config.yaml
num_hidden_layers: 9
hidden_size: 160
num_attention_heads: 2
num_key_value_heads: 2
head_dim: 64
intermediate_size: 640
vocab_size: 1137
hidden_act: "bilinear"
norm: "rmsnorm"
norm_place: "pre"
norm_eps: 1e-06
positions: "rope"
rope_theta: 1020.0
rope_fraction: 0.5
qk_norm: false
attn_scale: 0.175
bias: "none"
tie_word_embeddings: false
parallel_block: false
extras: ["paired heads", "shifted keys", "gated attention", "attention sinks", "short convolutions", "an embedding shortcut", "capped logits"]
init: "normal"
init_std_qkv: 0.0605
init_std_o: 0.0
init_std_up: 0.0605
init_std_down: 0.0
optimizer: "muon"
learning_rate: 0.00623
lr_mult_down: 1.5
beta1: 0.95
lr_head: 0.00668
max_grad_norm: 1.0
warmup_steps: 200
schedule: "wsd"
decay_fraction: 1.0
decay_shape: "linear"
final_lr_fraction: 0.0
batch_tokens: 16384
max_seq_len: 512
doc_mask: true
train_tokens: 164700000
max_steps: 10053
dataset: "wikipedia_en"
Each number is 128 + 24 x the weight over its row's rms, rounded and kept within 0 to 255. Layers, rows and columns count from 0. The size above them is the row's rms in percent of the matrix's.

# layer 2 MLP up, 640x160, rms 0.0981, rows 17-31, columns 0-159
size [ 91  92  95 101  92  96 106  95  95 104  99 102  99 107  95]
[[ 96 167 107 150 134 113 124 131 162 149 145 108 161 147 165 137 116 134  80 159 179  80 127 108 168  99 147 124 118 163 143 124 121 124 144 126 124 109 173 147 168 110 136 135 108  89 144 152 118 140 159 121 111 148 130 105 141 140 143 181 139  81  91 145 143 132  71 113 147 103 125 155 161 138 123 105 124 127 142 111 138 136  93  94 127 190 143 105 130 113 129 121  82 172 137 137 116 125 129 101 141 130 181 149  96 101 127 157 166 158 129 119 112 109 156 109 154 126 143 113 168 103 100 128  89 148 159  92 117 121 149 138 124 119 144 127 144 140 119  76 129 126 152 126 138  73 100 132 119  99 105 101 131 122 168 146 106 120 128 124]
 [134 114  85 144 124 154 109 134 202 119 183 138 116 135 113  85 144 150  79 114 161 121  99 118 123 113 135 152 143  95  93 126  84  67  83 110 117 134 119 109 121 144 127 149 130 121 118  94 130 100 139  86 132 129 105  82 108 144 137 124  76 122 149 146 155 114 153 151 110 175 135 132 115 117 101 115 124 141 116 142  92 148 119 142 119 148  92 129 137  92 182 139 118 131 150 124 130 143 165 127 137 137 164  79 122 127 115 140  91 134  95 109 121 142 163 118 154  98 132 134 153 174 133 170 106 130 105 123 131  93 158 150 130 166 153 132 127 156 130 139 120 145 148 157 121 123 143  91 120 145 147 168  89 125  90 152 128 148 103 146]
 [146 151 156 155 137 156 126 120 104 114 131 132  70 129 113 111 142 110  85 108 102 118 176 156 128 158 139 123 146 124 155 154 164 119 139 109 129 145  98 132  92 145  98  97 146 130 133  70 169  96 168 146 134 106 157 165 132 118  95 140 150 157 105 131 141 113 116 156 147  77 154 103 111 177 104  96 113 145 123  88 109 170 117 101 120 149 140 144 153 144 148  97 166 149 151  95 130 111 132 110 153  96  97 167 111 131 133  83 143 147  91 100 116 128 132 132 145 171 125 154 117 144 155 123 140  94  71  98 151  89 102 127 130 140 120 124 139 142 141 125 133 112 128 134 132 165 112 187 151 113 157 125 146 152 105 124 131 109 134 149]
 [106 144 119 141 150 102 108 148  91 108  94 149 101 129  93 104  91 117 131  81 121 151 126 108 122  55 123 134 156 122 123 120 111 117 149 115 140 118 138 117 141 182  99 106 159 137 140 169 128 159 115 113 184  78 165 140 122  90 138 129 179 157 104 167 184 143 121 157 138 131 160 119 120 103 147  98 113 116 115 112 178 120  99 131 126 125 131  91 106 148 104 114 113 172 166 148  76 137 132 131 123 117 150 104 135 133 105 116 118 108  84 144 133 190 138 122 160 109 100 105 131  96 125 140 125 158 110 125 144 112 131 114 102 187 120 142 113 130 114 116 101 122 109 145 103 112 132  91 143 141 144 140 111 115 130 113 103 125 155 150]
 [143 135 117 107 136 163  76  67 137 122 121 129 134 126  93 138 162 109 112 166 108 131 104 158 132  81 102 158 159 114 124 121 145  94 110 151 142 119  96 182 133 151 145 124 138 121 137 120 116 141 106 116 147 165 169 138 118 130  97 118 141 111 157 129 113 140 121 147 164 139 118 135 121 155 134 145 134 127 123 111 114 177 151 123 182 147  87 128 150 132 134 131 150 140  68 109 113 131 136 151 102 112 137  95 144 121 148  53 129 101 135 130 122 153 179 126 105  92 114 158 138 175 133 140 201 140 168  89 149  98 100 137  94 127 121 152 153 150 124 132 110  87 149 128 161 109 102 126 110 151 131 146 121 144 113 152 119 130 163 121]
 [103 142 108 126 174 136 130 174 129 114  99 146  94 128 100 142 101 110 119 123 166  92 148 123 161 119  92 122 160 167 121 129 146 160  85 168 185 143 163 104 131 134 111 108 116 128 109 116 153  86 133 162 145 109 110 123 141 107 112 111  93 161 103  63 118 100 121 117 107 100 133 138 141 143 121 112 103 134 173 168 108 120 114 109 139 137 111 149 118 122 134 131 146  90 108 126 106 133 154 125 135 103 168 123  96 157 126 155 100 101 153 106 161 131 106 141 109 119 125 138 119 120 164 134 116  91 108 109 130 140 181 129 118  73 129  84 109 184 129 164 118  96  85 138 112 133 115 111  91 153 110 108 130 147 152 101 156 117  95 130]
 [175 144 134 144 100  85 149 112 105 172 120 117 138 126  99 155 113 113  82  92 150  99  98 173 139 147 177 126 144 117 112 128 123 153 154 133 105 168 153 100 132 124 130 126  78 133 148 120 121 119 131 140 147 125 140 117 114 146 161 112 166 122 109 124 150 147 121 133 164 112 158  85 166 102 115 153 144 143 158 132 140 144 118 139 175 125 116 129 153 122 139  97 126  97 116  95 136 146 103 100 163  91  75 123 140 108 171 120 132 113  89 126 121 113 129  96 154 140  71 144 145 126  95 113 150 137 153 122 120 142 123 134 106  70  92 131 173 142 106 153 154 127 157 168 152 138 154 135 161  95 119 142 167 105 101 172 135 142 149 122]
 [125 141 110  93 136 130 106 106 134 118 109 147 126 142 149 120 172 172 109 133 160 118 118 165 130  77 129 140 116 139 129 160 179 163 125 144  99 143 163  94 113 115 146  73 160 128 116 125 107 137 147 104 131 132 132 125 114 120 176  87 121 166 122  92 119 121 141 151  99 177 110 127 122 117 135 140 115 120 135 157 123 129 105 158 158 156  99 114 179 115 136  80 157 130 158 166 135 152 102 152 151 144 130 144 128 164 147 123 139 155 158 136 112 133 155 118 140 147 139 155 105 139 103 156 150 114 160 102 106  96 120 109  91 125  89  97 120 166 120 120 123 130 135 127 121 147 169  88 143 153  97 195 131  86 188 140 116 156 137 111]
 [159 148 149  81 141 123 116 150 120  76 160 132 156 107 174 104  91 128 130  97 118 187 160 110 107 125 140 148 119 116 115  94 149 103 127 107 119 121 165 120 126 101  94 139 132 126 122 146 103 114 113 134 127 135 104 144 110  95  90 109 137  76 126 117 133 145 172 123 119  91 137  79 133 119 118  95  86 164 135 121 124 139 175 145 145 137 132 123 131 149 115 120  64 162 149 176 164 135 118  73 115 119 132 134 160  96 117 105 105 145 118 135 152 143 125 149 150 125 115 106  92 105 126 170 122  97 113 142 145 138 106 121 123 167 187 138 142 163  98 171 115 117 166 127  99 143 149 119 145 157 179 121 128 145 123 131 137 110 125 112]
 [139 146 140 121 140 144 131 134 141 146  97 158  96 100  86 141 110 124  77 156 132 129 165 137 141 137 100 159 147 137 180 139 136 134 141 116 140 155 128 106 120 100 119 105 155 126 113 126  85  73 101  95 143 121  83 115 143 142 148  98 126 111 115 135 100 149 162 110 156  98 132 152 160  99 126 119 130 146 128 100 127 158  64 115  94 158 149 159 109 156  93  92 114 120 142 177 122 128 135 199 147 143 133 195  98  96 159 142 160 152 118 119 149  89 172 121 143 151 139 130  95 129 149 130 103 123 178 115 132 116 124 115 106 131 126 124 112 133 138 145 100 101 138 142 124 156 115 144 164 146 118 149 119 126 115 135 150  74 131 103]
 [ 81 128 102 117  99 160 132 112 133 114 158 134  79 128 117 130 134 135 126 121 131  94 107 125 132 142 124 136 138 142 103 102 106 116  68 149 138 151 103 110 179 115 128 134  93 170 138 156 161 133 115 123 142 113 150 117 152 152 176 135 111 117 101 149 170 101 106 140  92 163 132 129 121 109  81 116 161 135 117 124 122 180 117 116 126 150  97 154 111  86 136 109 107  80 128  92 161 107  96 151 113  96 100 158 139 150 107 131 143  93 130  85 121 119 124  71  63 137 129 113 151 142 107 108 104 147 144 169  96 141 126 177 126 186 114 115 153 169 122 131 116 113 116 121 131  92 112 117 106 130 127  85 119 112 140 134 146 131 137 133]
 [135 122 140 148 147 143 145  97 149 140 144 142 145 165 160 177 110 105 115 138 141 146 128 145 106 104 123 163 146 148 113 131 118 110 161 123  95  51 107 107 103 141  96 103 115 122 111 133 113 120 137 138 146 124 129 112 149 180 134 147 141 134 135 161 162 126 104 114 104 123 187 129 142 139  70 108 134 150 132 131 143 107 127 111 147 145 130 146 168 164 118 118  81 123 154 127 126 162 131 131 106  85  72 125 126 156 127 104 128  88 157 138 148 115 121 163 140  82 156 140 189 141 136 113 148 147 152 120  74 120 129 115 138 115 136 153 140 121 151 152 152 191 131 164 162 131 102 162 124  77 129 118 147 105 106 109 131 158 140 103]
 [103 182 121 147 170 111 112 117 110 155 111 153 157 114 153 156 174 115 132 143 132 146 159 149 143 105  94 152 112 142 130 117 153 148 149 109 131 143  98  98  62 137 143 105 157  99 167 110 128 130 112  80  89 131 118 101 151 172 123 172  92 161 144 125  87 115 131 149 124 102 121 156  97 169 122  93 112 131 152  98 129 130 124  96 164 168 117 111 176 140 165 141 160 147 109 142 122 118 149 130 118 134 113  99 111 122 108 123 104  79 106 126 160 127 111 155 122  97  80 132 108 123 111 133 131  91 128 137 146 147 137 106 147 107 137 175 145 106  89 116  95 103 151 169 143 133 130 171 139 104 127 143 144  90 147 120 131 136 122 140]
 [121 169 127 127 116 131  87 154 138 109 114 120 135 109 115  84 143 126 125 131 142 134  95 104  93 155 122 100  83 138 110 109 105 164 177  86 110 146 143  84 154 177 136 114 134 102 148 183  98 132 171  81 146 101 135 173  76 146  92 117 113 152 116 121 124  77 135 102 131 129  94 128 110 144 116 136 100 155 157 130 132 128 146 113  99 134 109  94 130 121 121 131 154 123 120 128 134 152 163  96 148 147  91  94 100 113 128 115 149 166 128 110  93 100 137 144 115 167 130  88 110 143  99 122 134 123 175 104 138 140 136 146 154  85 118  89 129 129 100 127 153 152 105 112 138  65 145 131 114 150 138 154 148 128 121 128 159 139 106 102]
 [129 107 137 180  71 181 142 134 140 147 132 152 121 132 116 105 166 100 161 141 148 128 119 161 117 100 146 112 123 135 146 115 167 153  99 150  88 112 161 116 130 151 124  88 121 140 159 137 133  87 109 121 142 135 141 145 152 110 139 128  84 127 143 144  83 115 105 119 133 169  88 128 140 110 123 141 157 132 117 136 180  99 111 123 112  50 126 108 150 105  91 153 147 122 169 123  66 144 126 117 139 125 102 122  96 108 121  89 144  68 115 163 147 141 128 129 150 118 143 130 158 150 130 151 122 160 132 135 123  91 139 138  94 138 118  87 108 154 126 129 158 134 119 157 119 155 125 119  81  99 125 156  96 101 138 102 155 140 153 131]]
# layer 2 MLP down (transposed), 640x160, rms 0.0337, rows 17-30, columns 0-159
size [102 100  96 101  94 100 102  92  98 101  97 105 101 100]
[[145 111 135 114 172 124 139 126 148 154 114 104  90 122 149 145 155 102 123 158 103 127 114 123 128 130 134 133 126  87 120 195 127 139 132 141 128 107 116 151  98 140 146 123 170 126 144 104 154 111 145 137 109 120 114 139 134 170 132 140 156 146  57 142 175 116 126 114 127 106 123 144 114 152 158 183  93 114 118 138 139 166 110 147 117 174 110 121  93 112  70 113  93 107 138  95  92  74 100 147 125 164 131 141 109 110  82 112 122 124 115  82 143 161 153 107 100 146 150 150 163 132 113 145  96 145 100 139 147 105 166 151  95 103 115 118 142 141 116  87 117 130 154 143 153 108 108 100  96 143 152  85 115 103 144 162 123 120 135 150]
 [125  74 161  83 137  99 124 119 135 119 165 126 104 104 119  96 112 155 119 124 114 139 144 117 168  95  91 126  88 102 162 134  99 143 175 118  96 177  91 126 126  99 104 176 139 125 127 128 117 136  94 116 142 136 127 131 140 105 123 144 153 100  98 136 116 136  98 154  91 115 124 127 163 114 192 157 118 131  91 132 137 170  94 147 126 134 149 147 173  99 132 137 124 103  89 133 151 150 105 109 139 102 122 163 126 126 180 171 133 140  89 138 109  75 132 115 127 162 141 132 145 122 119 126 158 120 163 145 122 129 132  99 155 123 149 133 105 129  92  79 123 102  79 119 166 121 155 132 150 141 108 143 120 143 155 159 107 139 144 157]
 [109 117 139 109 138 133 133 147 144  90  87 113 160 180 134 182 107 125 185 148 155 149 110 116 111 146 126 109 128 169 189 114 174 131 135 123 127 114 132 105  68 118 128 133 113 122 138 143 132 103 135 123 130 137 146 108 147 132 139 100 133 156  85  81 146 145 126  95 122 118  91  93 121 143 111 135 152 118 136 140  96 135 115 145 111 146 109 127 141 146  94 113 123 137 101 105 160  85 148 128  90 133 117 139 121  73 129 127  84 130 129 161 138 138 152 139 162 125 145 116 111  91 153 182  99 145  97 116 129 127 127 118 137 150 103 113  92 129 154 135 128 120  88 155  98 109  94 128  98 128 118 196 160 133 111 163 113  82 119  91]
 [152 116 155 131 152 103  93 156 111 112 137  95  94 120 154  95  96 120 118 133 166 118 139 132 161 107 110 126 145 132 103 119 128  97  93 151  67 129 155 148 160 105  98  94 130 145 138 138 118 143 119 137 190 124 171 122 124 145 105 129 142 151  90 139 126 142 133 117 119 131 134 161 125 114 110 103 135 159 140  99 103 104 139 164 115 166 125  84 123 154 115 146 112 193 150 118 136 189 165 108  92 112 106 120 151 151 130 123 160 104 112 147 162 192 120 174 136 138 165 118 102 145 128 144 101 151 131  83 106 140 135 151 106 115 115 100 140 162 116 139 111 116 120 130  96 106 168 111 152 110 156 100 103 119  97  97 148 130 117 146]
 [125 122 136 144  90 194 167 122 159 148 142 153  79 128 150 163 163  96 125  95 109 181 116 117 154 120 153 111 192 107 115 107 121 100 107 144 133 157 115 114 141 146 110 159 127 117 115 115 134 120 100 134 157 144 133  84 128 132 103 169 127 168 116 119 151 150 118 145 164 107  99 149 109 154 147  74 167 111  93 144 105 106 136 117 114 130 143 151 141 109 121 138 135 144 138 122 117 158 127 135 117 134 125 121 131 138 150  88 132 168 123 129 113 134 168 172 126 138 111 126 144 120 179 133 157 121 114  79 160 135 154 191 120 120 150 101 137 154  85 121 131 154 149 136 113 146 131 119 131  96 110 100 111 113 159 153 117  95 182 155]
 [149  55 112 155 138 158 125 121 110  84  95 135 128 127 101 106 105 155 153 125 170 127 124 164 112 147 106 166 123 116 131  94 136 154 123 141 115 133 108 132 114 139 109 121 126 125 167 101 127  72 159 120 128 101 149 140 121 113 101 131 138 138  95 130 114 109 154  86 105  34 139 136 118 148 111 132 125 145 169 151 154 118 149 103  89 128  99 101 148 145 128 141 136 148 147 166 145 116 106  95 137 106 143 126 161 137 106 151 140 128 113 126 144 164 103 118 175 132 154 165  82 118  87  81 149 143  78 122 144 122 122 110 144 144  97 110 144 106 147 143 146 127 110  97  94 128 134 133 127 188 155  97 142 126 132 113 134 149 126 150]
 [134 147 121 145 121 151 117 109 164 164 140 161 128 180 150 179 107 110 139 117 140  94 161 157 171 135 100 125 108 141 131 105 134 146 142 119 126 132 134 122 143 126 159 124 114 139 119 137 136  89 117 136 148 120 124 103 118 118 183 110 168 113 119 123 184 122 162 123 111 131 154  68 148  89 140 138 133 127 174 106 143 102 139 164 141 104 138  89 184 158 123 125 132 144 160  81 135 161 122 134 135 116 130 179  93 159 134 113 122 102 134  88 171 123 141  99 141  98 108 156 130 130 117 155 114  94 162 152 113 126 165 147 131 103  99 168 164 126 132 165 145  87 129 186 110 106 159 111 134 136 146 143 150 146 141 155 110 111 112 126]
 [139 159 125 146 131 104 118 116 130 121 121 127 102  86 125 142 160 103 149 152 134 166 182 177  95 126 132 103 118 155 142 175 168 133 145 105 129  98 126 116 155 118  77 149 111 140 122 123 122  92 130 126 160 135 125  97 154 119 126  65 139 155 129 103 115 140 108  94 116 118 134 167 103 111 152 145 110  94 104 109 142 118 154 126 183 152 135 136 132 107 162 147 114  99 140  90 159 148 104 142 110 148 120 142 160 141 141 104 111 119 130  88 114 173 138 120 124 133 167 149  78 134  56 155 125 149 110 113  92 108 146 159 115 133 152 136  77 124 132 154 115  96 106 124 108 121 173  97 142 125 120 158 160 109 104 124 127  85 129 138]
 [158 139 110 136 115 147 128 143 142 157 178 122 120 152 143 128 132 139  92  94 161 122 146  94 139 139 111 163 165 119 167 116 131 125 159 110 146 135 140  73 167 114 167 110 142  88 146 118 120 131 136  74 110 160 120 142 143 130 146 102 153 138 144 137 118 101 102 116 133  92 181 113 118  88 113 134 129 105 111 147 139 100 104 127 115  53 139 139  77 125 137 117 103 149 108 125 141  67 157 131 113 129 112 108 151  82 119 129 110 133 140 113 151 145  85 171 111 107 118 150 138 136 127 159 176 165 159 114 157 152 105 151 163 117 121 127 109 165 151 179 131 122 131 162 128 130 111 147 146 119 176 103 107  98 121 120 130 128 144 121]
 [152 192 136 136 136 143  78 139 117  71 123  73 142 118 166 119 125 143 115 131 143 126 148 105  80  99 124 124 149 112 142 140 162 106 147 140 119 124  69 136 118 134 140 129 129 118 137 155 158 134  86 141 143  82 144 135 132 134 165 148 160 138 125 171 147 112 134 146 116 126 148 108 123 126 118 132  81 151  90 130 146 150 160  94 149 118 100 126 113 117 110 129  98 109 102 103 127 112 133 139 122  97 146 107 113 122  93 119 105 101 132 122 115 149  88 112 158 147 124 120 105 115 107  93 154  90  63 169 132 136 118 115 144 122  89 145 124  79  97 126 178 118 132  59 174 120 108  95 129 110 119 127  97 161 126 134 152 134 119 117]
 [130 157 139 136 134  69 142 140 106  75 113 125 107 168 125  90 127 133 160 155 158 117 159 147 125  99 152  99 129 123 145 124  94 140 131  86 129 139 130 163 115 128 130 125 136 105 164 135 155 110  87 109 119 137 133 135 136 166 114 141 157 101 172 113 171 166 118 118 140 130 109 140  85 116 110 159 113 166 117 145 137 134 127 190 133 125 129 162 158 124 151 100  98  95 146 142 125  84 128 128 167 128  82 107 155 117  68 105 111 151 170 136  94 111 153 161 112 119 117 154 114 130 155 160 111 115 131 107 142 174 119  99 112 134 136 100 150  88 167 161 152 138 173 104 101 153 138 153 121 119 137 162 143 141 144 108 111 147 132 108]
 [110 148 123 105 102 165 140 111 119 128 149 155 155 159 129 117 153 145 129 134  83 112 139 140 129  89 145 123 136 114 106  99 155 116 117  75 100 111 129 129  98 169 162 188 125 107 110 131 129 124 123 169 121 175 145 102 126  83 129 121  99 142 128 124 130 140 109 109 151 126 105 133 136 168 153 185 162  74 126 141 139 112  92 118 138 102 150 106 103 174 165 137 116 110  80 132 117  76 133 138 141 110 128 130 191 120 137 163 136 145 108 135 149 120 113 139  98 132 111 134 110 122 143 139 140 150 156 149 100 125 132 114  74 105 108 174 110 140  95 144 139 125 171 111 137 147 135  67 118 130 141 130  78 142 126 104 144 124 117 171]
 [138  89 114 152 166 112 149  94 157 124 118 107 137 142 146 134 176 127 157 137 131 164 112 108 140 147 131 133 131 107 137 128 176 147 114 112 131 107 173 127 127 111  83 143  83 169 185  90  77 123 122 121 129 120 134 130 171 147 109 125 105 150 110 153 143 160 125 150  71 134 105  94 123 146 138 146 125 122 111 112 102 132 126 147 141 116 175 101 105 152 113 119  74 133 157 114 122  96 134 138 130 155  96  68 137 151 118  89 118 164 113 112 169 143 156 163 128 123 148 154 131 132 117 139 141 152 136 148 118 112 146 112 125 130 143  93 148 117 152 150 144 131 136 164 135 155 139 127 139 144 124 145  75 150 187 165  85 116  81 140]
 [136 147 104 138 122 130 129 184 146 131  89 132 153 128 147 124 136 123 134 116  84 136 145 142  95 135 150  99 121 142 107 106 151 186 131 109 152 150 142 114 153 149 132  96 154 142 183 161  94 119 155  87 136 151 160 138 102 106 135 128 120 141 150 130 118 109 147 126 112 134  87 127 134 143 143 135 123 120 152  88 142 134 169 112  87  75  81 142 134 131  87 144 140 119 144 149  85 167 135 127 147 112 106 113 111 129 136 117 122 110 140  77 166  99 117 163 142 158 135  79 113 123 113 120  93 105 130 135 119 137 120 147 102  58 164  76  97 147  93 116 129 179 120 121 118 144 117 130 144 104  93 139 156 140 147 105 100  92 132  98]]
# layer 2 MLP gate, 640x160, rms 0.0982, rows 18-31, columns 0-159
size [101 104 106  90  97  96  91 102 105  96 100 102 103  94]
[[169 101 131 147 147 152 129 134 124 138 117 126 105 111  95 149 142 126 123 144  89 159 141 136  99 173  69 141 112 125 123 116 126 138 122  96 165 124 140 174 183 144 151  93  81 153 151  90 108 168 140 152 140 121 113 144 163 104 116 137 104 141  87 124 132 108 111 132  99  73  66 158 155 123 115  77  87 111 115 104 136 127 112 140 123 152 136 157  98 129 119 163 109  64  97  96 117 140 135  97 119 136 135 113 123 104 134 109 122  97 121 111 174 132 107 147 156  91 133 100 153 133 129 113 138 134  91 155 138 113 111 122 127 114 135 130 108 120 149  92 106 102 132 139 140 114 120 109 159  85  81  97 131 113  94 119  99 126 152 135]
 [105 139 152  96 177 111 156 116 111  93 115 115 136 191 123 186  98 130 168 104 133 132 135 125 155 113 125  99 150 133 148  85 135 151 162 119 121 127 126 117  93 147 104 124  90 168 122 119 150  80 157 124 119 127 133 124 136 129 110 132  94 159  82 128 126 149 114 124 142 105 121 138  94 148 136 111  97 153 138 161 110 122 141  80 123 113 107 137 160 157 128 136 102 108  88 118 162  97 143 122 101 111 132  91 111  94 144 154  98 156 144 140 154 123 183 168 153 111 111 121 130 163 136 135 131 120 133 158 109 128 132 112 132 105 135 120 116 131  72 112  90 119 135 150  89 138 113 102 105 101 120 178 182 131 141 153 123 162  81 147]
 [154 102 139 148 117  80 130 150 103 138 108 133 120 137 159 161 105 120 121 135 158 131 103 131 123  75 113 157 150 117  96 120 186 131 134 141  97  93 186 128 125 109  94 110 151 109 134 120 148 107 133 127 132 105 180 112 111 115 123 145 156 107 110 140  88 135  75 120 112 107 142 130 132 138 178 148 131 108 127 130 129 127 141 150 127 175 121 110 124 137 120 164  96 127 163 173 127 138  74 101 105  96 154  96 145 113 147 102 121 156 107 145 117 125 100 155 116 103 141 137 135 122 144 120  93 119 104 113 125 124 133  78 163 128 140 139 189 148 115 124 147 145 126 140 136 122 134  52 149 119 140  94  83 104 135  79 107 107 140 166]
 [109 164 111 101 138 134 141 122 141 116 128  92 154 130  72 115 107 157 149 124 135 145 178 167 165 113  95 148 136 131 129 139 152 164 144 112 130 142 157 152 134 113 104  77 136 143 120  99 123  92 182 120 177  88 154 181  88 119 121  93 115 117 127 143 139  86 105 131 114 119 142  93 154 130 131 152 142  81 139 156 159 111  98 129 122 124 141  71 105 121 147  78 129 110 104 158 118 145 120 121 109 105  98 127 116 114 119 116 147 109 102 134 136 138 111 104 151 116 166 173 120 120 111 125  90 148 145 154 135 111 142  80 129 121 135  93 119 130 119 144 145 109 179  84 145 178 148 122 109 178 145 111 109 134 124 121 116 127 136  93]
 [175 103 112 112 146 151 101 116 126  72 141 156 100 151 150 140  93 140 147 120 135 155 101 150 117 150 120 148 113 146 135 166 125 152 129 146 151 175 107 164  85 129 110 101 119 144 140 142 153 130 103 155 131 106 120 131 115 144 120 129 120 150 137 154  92 132  79 104 215  90 115  84 158 101 136  93 133 122 150 158 144 120 126 151 157 128 122 121 117 142  81 112 145 149 120 138 104 118 128 113 144 123  87 130  99 122 124 101 111 134 115 110 126 152 114 156 151 141 115 144 115  82 110 109 123 164 141 119 175 112 147 112 141 159 114 119 107 150 142  98 150 168 103  67 149 138 142 139 174 135 126 155  83 103 126  93 166 153 145 146]
 [ 89 106 146  98  98 154 114 125 151 112 121 119 131 108 129 151 115 111 156 105 129 125 121 111  76 113 103 142 131 153 149 144 135 138 115 111 120  76 133 104 115 131 119 129 105  86 175 140 131 124 117 153 133 140 104 113 119 116 118 109 111 146 155 148 159 119 130 117  68 138 105  71 118 140 112 150 119 156 127 136 135 113 136 135 167 136 157  98 104 156 113 159 135 135 138  95 158 106 175 128 119 132 155 144 115 129 124 158 114 173  96 155 115 150  52 148 107 149 202 168 112 145 117 137 109 137  57 129 157 106 155 113 142 138 165 114 150 124 126 124 105 122 121 122 120  90 144 138 167  87 166 124 111 119  94 142  88 139 104 126]
 [109 107 122 142 113 156 100 144 122  85 102 106 104 145 143 175 127 170 146 127 139 120 116 143 140  97 137 105  90 131  88 104 100  76 108 163 136 143 131 152 112 147  89 106  88 121  69 157 122 183 121 108 100 151 122 182 134 124 183 123 112 120 142 172 128 123  96 121 121 121 146 122  97 129 117  82 143 129 144 154 111 108 128 178  84 126 140 133 136 104 104 131 144 161 120 131 134 106 118 114 132 153 106 121 124 127 101 140 110 158 119 172  88 111 117 127 134 112 116 150 128 137 148 168 151 123 160 111 155 121 140 116 136 108 119 125 176 124 189  97 124 137 169 174 141 146 121 133 127 119 122 127  75 156 175 104 124 140 132 118]
 [148 135  91 152 129 127 118 108 181 135 103 130  89 174 115 135 118 138 129 128 111 133  85 193 135 131 111 140 115 173 183 111  83  92 110 130 129 149 159 116 126 149 111 112 128 107 133 140 164 134 141  96 138 175  75 119 124 124 145 113 135 104 184 108 139 111 113 129 144 115 110 149 150 117 182 127 141 100 131  93 104 126 161 130 133 122 126  92 119 113 142 168 142 129 105 143 107 127 107 128 151 127 101 139 143 168 162  97 136  86 127  95 150 114 163 146 169 137 145 109 155 140 154 110 108 151 146 162 126 116 115 186 146 119 102 134 133 103 110 127 100  93 110  99  95 115 112 150  89 129 105  90 148 137 159 164 141 156 139 129]
 [135 153 130 129 104 120  70 182 114 125 107  88 130 125 166 135  89 106 132 127 122 131 135  67 108 127 103 165 127  97 147 161 142 160 157 118 121  93 125 144 135 104 131 128  95 153 125 124 138 108  93  87 149  85 146 178 129 142 132 122 136 151 100 140 146 121  95 127 115  98 131 107 146 115 108  98  92 123 102 106 160 154  75 129 134 136 142 145  85 118 124 114  66 128 153 110 135 124 164 124 136 120 104 132 104  92 129 136 145 131 107 120 113 142  85  94 157 133 119 110 146 109 129  49 126  74 132 122 178 139 134 152 148 120 156 135 144 131 120 165 152 116 126 111 153 138 149 105 124  97  93 100 101 154 149 153 127 108 130 114]
 [ 92 118 165 131 140 135 100 126 118 141 120 167 105 102 128  93 169 109 122 122 116 125  99 151  94  82 119  85  84 145  88 163 190 136 132  95 111 115 135 154 115 125 102 131 105  94 119 164 124 123 161 115 130 153 134 128 122 107 160 124 156 157 168 136 144 160 131 154 126 160 104 122 110 180 126 130 166 109 133 118 157 112  75 137  90 134 109 135 138 143 124 129 139 106 137 118 145 136 112 125 115 129 121 121 104 127 172  98 150 160 154 115 144 120 175 126  76 106 106 110 138 115 122 171 135 184 133 144 137 143 133 133 118 100 137 188 104 114 134 132  98 127 136 196 112 166 114 115 155 138 109 133 102 163 111 127 163 133 157 117]
 [107 109 141 101 160 127 107 122  97 126 116 143 123 129 112 136 103 116 144 163 148  88 117 121 158 108 163  93 138 146 120 133 105 136 136 148 118 203 123 120 153  91  74 138 105 113 105  96 107 149 148 143 155 146 132 141 139 135 131  80 138 106 136 136 129  98 118 118 164 130 184  92 138 115 157 112 109 156 154 172 138 166 134 139 117 152 133 110 122 134 145 141 148 117 185 117 126 165 123 119  82 138 172 145  96 122 116 107 103 148  96 106 132 128 158 111 121 146 119 136 121 133 124 155  96  65 172  89 178 131 144 140 158 109 142 158 166 110 119 129 117 120 163 165 149 147 118 128 144 159  86 104 106 149 140  83 122 153 118 129]
 [122 169 128  96 125 101 126 139 105 114 178 107 157 100 129 144  96 107  93  66  85 135 149 158 184 145 143 156 133 138 101 128 120 102 125 127 138 147 104 165  66 151 188 115 115  77 107 179 161 131 113 130 115 136  94 160  98 133 135  98 117 132  92 170 127  95  95 120 177 117 168 108 108 128 128 138 161  75 128  98 155 128 136 103 128 146 142 122 121 132 150 139 160 152 132  97 104 117  96 120 115 147 112 124 111 169 155 115  87 149 127 112 108 121 161 103 139 156 130 116  88 122 138 121 126 126 145 129 123 121 146 111 161 120 113 124  86 128 133 116 127 117 135 109 129 100 177  87 110 134 129 112 132 133 127 112 105 121 123  98]
 [169 159 147 104 127 114  79 110 150 111 122 118 117 132  97 133 114 129 110 111 175 100 101 131 139 152 133 135 113  99 170 132  82 148 136 108 116 155 156 105 141 123  83 134 127 152 140 136 139  94 154 146 111 112 107 139 110 127 108 133  99 109 121  95 115 131  95 128 108 164 118 120 128  86 133 188 159 160 175 132 119  93 132 134  96 145 131 127 129 150 161 123  65 158 104 108  99 169 125  84 140 172 162 129 160 113 175 132 115 167 129  99  88 159 157 125 113  95 136 144 145 127  98 123 137 172 133 115 164 110 145 160 134 155  96 116 147 111 144 141 151 138  87 154 144 143 124 117 143  89 138 155 156 104 134 131 138 132 166 162]
 [ 92 111 143  84 100 130 144 141 167 101 141 100 149 124 121 126 136 136  78 101 105 128  87 135 126 127 131 107 146 108 140 105 135 116 162 136 148 149 133  75 133 113 131 109 164  57 111 143 129 128 173 108 109 126 182 190 134 137 104 121  67 126 110 144 124 102 105 123 127  69 131 121 121 108 114 136 102 164 177 114 147 143 127 148 105 160  98 146 129 153 116  97 138 127 165 172 133 116 113 171 129 109 101 138 153 132 114 146 136 125 129 101 126  75 117 144 138 138 125 143 111  80  81  95 140 152 115 109 130 147 151 118 168 126 159 110 147 105 126 147 133 128 112 104 145 164 120  92 106 159 116 118 144 169 141 120 158 120 136 137]]